config = dict(
    num_attention_heads=1,
    intermediate_size=256,
    hidden_act='swiglu',
    norm='rmsnorm',
    norm_place='pre',
    tie_word_embeddings=False,
    parallel_block=False,
    init_std_up=0.11,
    init_std_down=0.0,
    lr_mult_down=2.0,
    batch_tokens=16384,
    max_steps=5327,
    dataset='wikipedia_en',
)
Each number is 128 + 32 x the weight over its row's rms, rounded and kept within 0 to 255. Layers, rows and columns count from 0. The size above them is the row's rms in percent of the matrix's.

# layer 9 MLP down (transposed), 256x64, rms 0.0911, rows 228-234, columns 0-63
size [105 114  97  93 103  97 103]
[[123 161 100 109 115  77 115 100 103  93  89 138 137 176 161  95  85 101 161 121 105 102 103 197 131 180 132  91 125  92 107 115 115 111 160 134 121 124 140 151 151 121 139 139 188 201  74 144  75  78 127 153  72 142 161 109 145  61 150 157  81 136 112 151]
 [147 165 108  79  84  93 128 220 117 114 113  84 165 129 137 123 166 101  82 158 104 169 162 109 180  77 174 129 105 133 156 203 125  98  67 165  85 169 122 112 161 144 113 167 138 137 108 148 110 141 148 122  81  94 152 106 116  98 136 115 124 153 153 109]
 [103 130 152 139 193  85  96 143 107 160 150  85  97  52  64 177 112 183  68 139 148 120 105 148 173 116 140  93  93 171 116 131 119  65 148 140 140 166 161 154 118 168 102 137 143 120 124  80 147  96 115 108 168  70 164 136 127  93 138 129 128  87 115 126]
 [123  81  83 112 159  84 147 154 141 197 141 133  53 129 113 152 139 101 121 204 141 160 113 147 179  90 136 119 120 112  78 113 194 115 122 114 149  94 152  48 119 111  81 115 136 127 138 129  94 131  80 126 136 162 200 147 145 115 153 142 100 161 116 141]
 [141 183 129 153 144 156  87 168 117 141 143 119 112 130 130 132  82 167 101 123  76  80 152 132 101 146 123 111 120 127 161 118 141 131 154  58 150 134  69 136 110  90 145 118  64 136 128 145  95 181 128  82 117 119  89 209  72 111  80  98 137  68 181 131]
 [ 79 179 110 137 137  94 195 146 136 103  92 150 129 114 117  87 107 108 169 129 110 137  98 110 141  86 158 137 135 113 128 138 238 152 129 157 132 139  98 108 120 184 139 103  69 105  95 137 122  61  96 166 158 107 109 164 168 107  73 127 140 153 161  98]
 [136 151 209  81 114  86 146 139 159 182  45  99 104 150 107 140  69 153  75 162 122 106 110 119 128 140 123 168 115 125 159  85 112 103 110 173 117 103  91 125 105 165 147 150 148 117 185 101 104 123 119 121 192 116 191 132 165 130 137 170  94 128 104 153]]
# layer 9 MLP gate, 256x64, rms 0.132, rows 229-235, columns 0-63
size [107 100 100  93  95 114  97]
[[124  83 109 136  97 105  79 158 138 104 198 106 172 123  90  94 168 194  93 140 118 135 126 102 121  95 193 132 191 120 143  84  80 141 111 152  91 109 117 108 100 123 114 130 106 159 119 164 121  68 170 122 188 100  66 120 111 126 103 175  94 145 137 137]
 [153 112 116 113  74 151 112 235 121 166 105 109 117 110  87 148  58 157 129 133 133 129 144 116 109 124 114 116 131 146 110  79 109 120 110 178 196 111 140 121 159 153 102 110 176 137  75  83 145  62 112  90 111 102 165 154 100 134 136 127 102 169 187 136]
 [ 55 129 150  74 184 164 107 134 130 113 132 194 161  95 163 126 133 137 167  63  81  61 113 115 118 132 120 131 123 167 165 121  89  84 141 115  50 110 100 141  76  82  98 134 150 108 126 130 127  76 178 125 129 103  98 121  99 115 121 149  92 123 116 118]
 [ 89 136 114 155 126 154 152 123  84 111 114 172  95 181  64 158 178  97 128 122 155 107 104 162  73 108 125 138 148 126 132 143 104 114 147 169  82  87 163 184 176 139 131 118 135 140 101 150  91  99 133  75 188  82 141 114 105 142  74  66 172 106  98  97]
 [166  92 128 115  92 133  98 184 128 145 166 113 154 121 103 211 139 104 146  54 160 154 139 186 123 136  83 130 103 101  69 137 105  98 110 130 111 149 198 154 126 100 141  89 167 157 156 184 160 140 123  82 157 111 119  88 131 102 149 129  81 141 104 162]
 [112 136 110 106 131 109  90 118 188  51  99 171 130 124 154 152 134 212 159 104  90 117 181  85 132 101 102 134  86 192 198 153  64 135 118 112 136 126 112 133 121 131 142  77 148 149 165 106 123  87 156 160 110 143 130 148 138  95 136 143 142 156 188 106]
 [ 91 111 143 135 149  97 125 162 160 154 186 118 104  97 164 118 123 166 167 108 115  92 152 124 131 198  72  85 203 112 112 143 108 146 186 158 152  81 127 162 127 102 138 131 143 140  64 124 188 175 136 133 170 120  82  79 110 111 114 143 161 108 155 167]]
# layer 9 MLP up, 256x64, rms 0.127, rows 229-235, columns 0-63
size [100  99  90 108  96 105 109]
[[163 120 151 129  94 145  74 129  79 127  79 156  69  98 152 112 122 126 152 141 102 159 150 116  98 134 127 122 130 141 156 188 107  51  95 158 120 159  98 105 126 122 119 148 112  72 162 121 113 203 153 161 128  81 184 124  68 146  90  89 101 179 157 131]
 [160 127 126 133 108  65 135 161 146 164 112 102 127 115 124 113 180  91 146 170 112 116 131 185 120 115 151 139 112 140 112  96  87 139  96 112 155 109  78 231 139  99 127  94 182 162 183 153 116  74 136  78 114 185 167 123 146 126 134  95 139  86 171 156]
 [ 68  97  93 103 121 178  73 107 176 136 110 119 154 121 123 131 163 150 124  69  64 147 156 102  76 126 157 150 105 107 178 128 113 163 132 124 197 156 134 102 158 116 138  78 186 107  94 154 154 139 130 176 101 133 150 163 167 144 141 138 155 159  69  95]
 [147 112  76 181 202 146 157 123 115 132 106 119 174 125  98 192 128 105 146 188 120 156 141 146 155 128 169 131 105 143 151 116 163 119  86 168 130  95 126 153 151  91  78 148 160  62  95 108 103  84 139 173 152 139 130 122 113 142  74 146 189 144 141  66]
 [143 117 118 108 160 108 114 163 130  90 177 182  70 129  93 171 149 134  91 113 141 156 123 163  81 161 211 153 154 136  56 183  78 124 160 110 151 145 143 154 142  96 120 169 132 180 126  74 128 110 160 132 137 156 142 117 107 148 184 124  74 103 138 139]
 [133 129 137 112 155  85 162 171 141 121  55 167 126 109 183 133 105 182 118 151 113 108 162  24 134 123 102 114  98 115 137 153 123 165  65 132 155 150 116 160 124  92 139 107 155 105 123  82 101 107 163 102 110 151 215 112 147 100 121 158 106 143 170 144]
 [ 95  98 131 102 156 136 145  84 113 138 154 126 119  83 153 135  94  95 161 152 159 175 101 122  54 151  91 145 101 101 104 116 122  99 134 155 188 100 148  84 100 115 143 165 124 119  70 130 124 148 130 165  63 106 206 106 107  70 153 103 165 162 184 123]]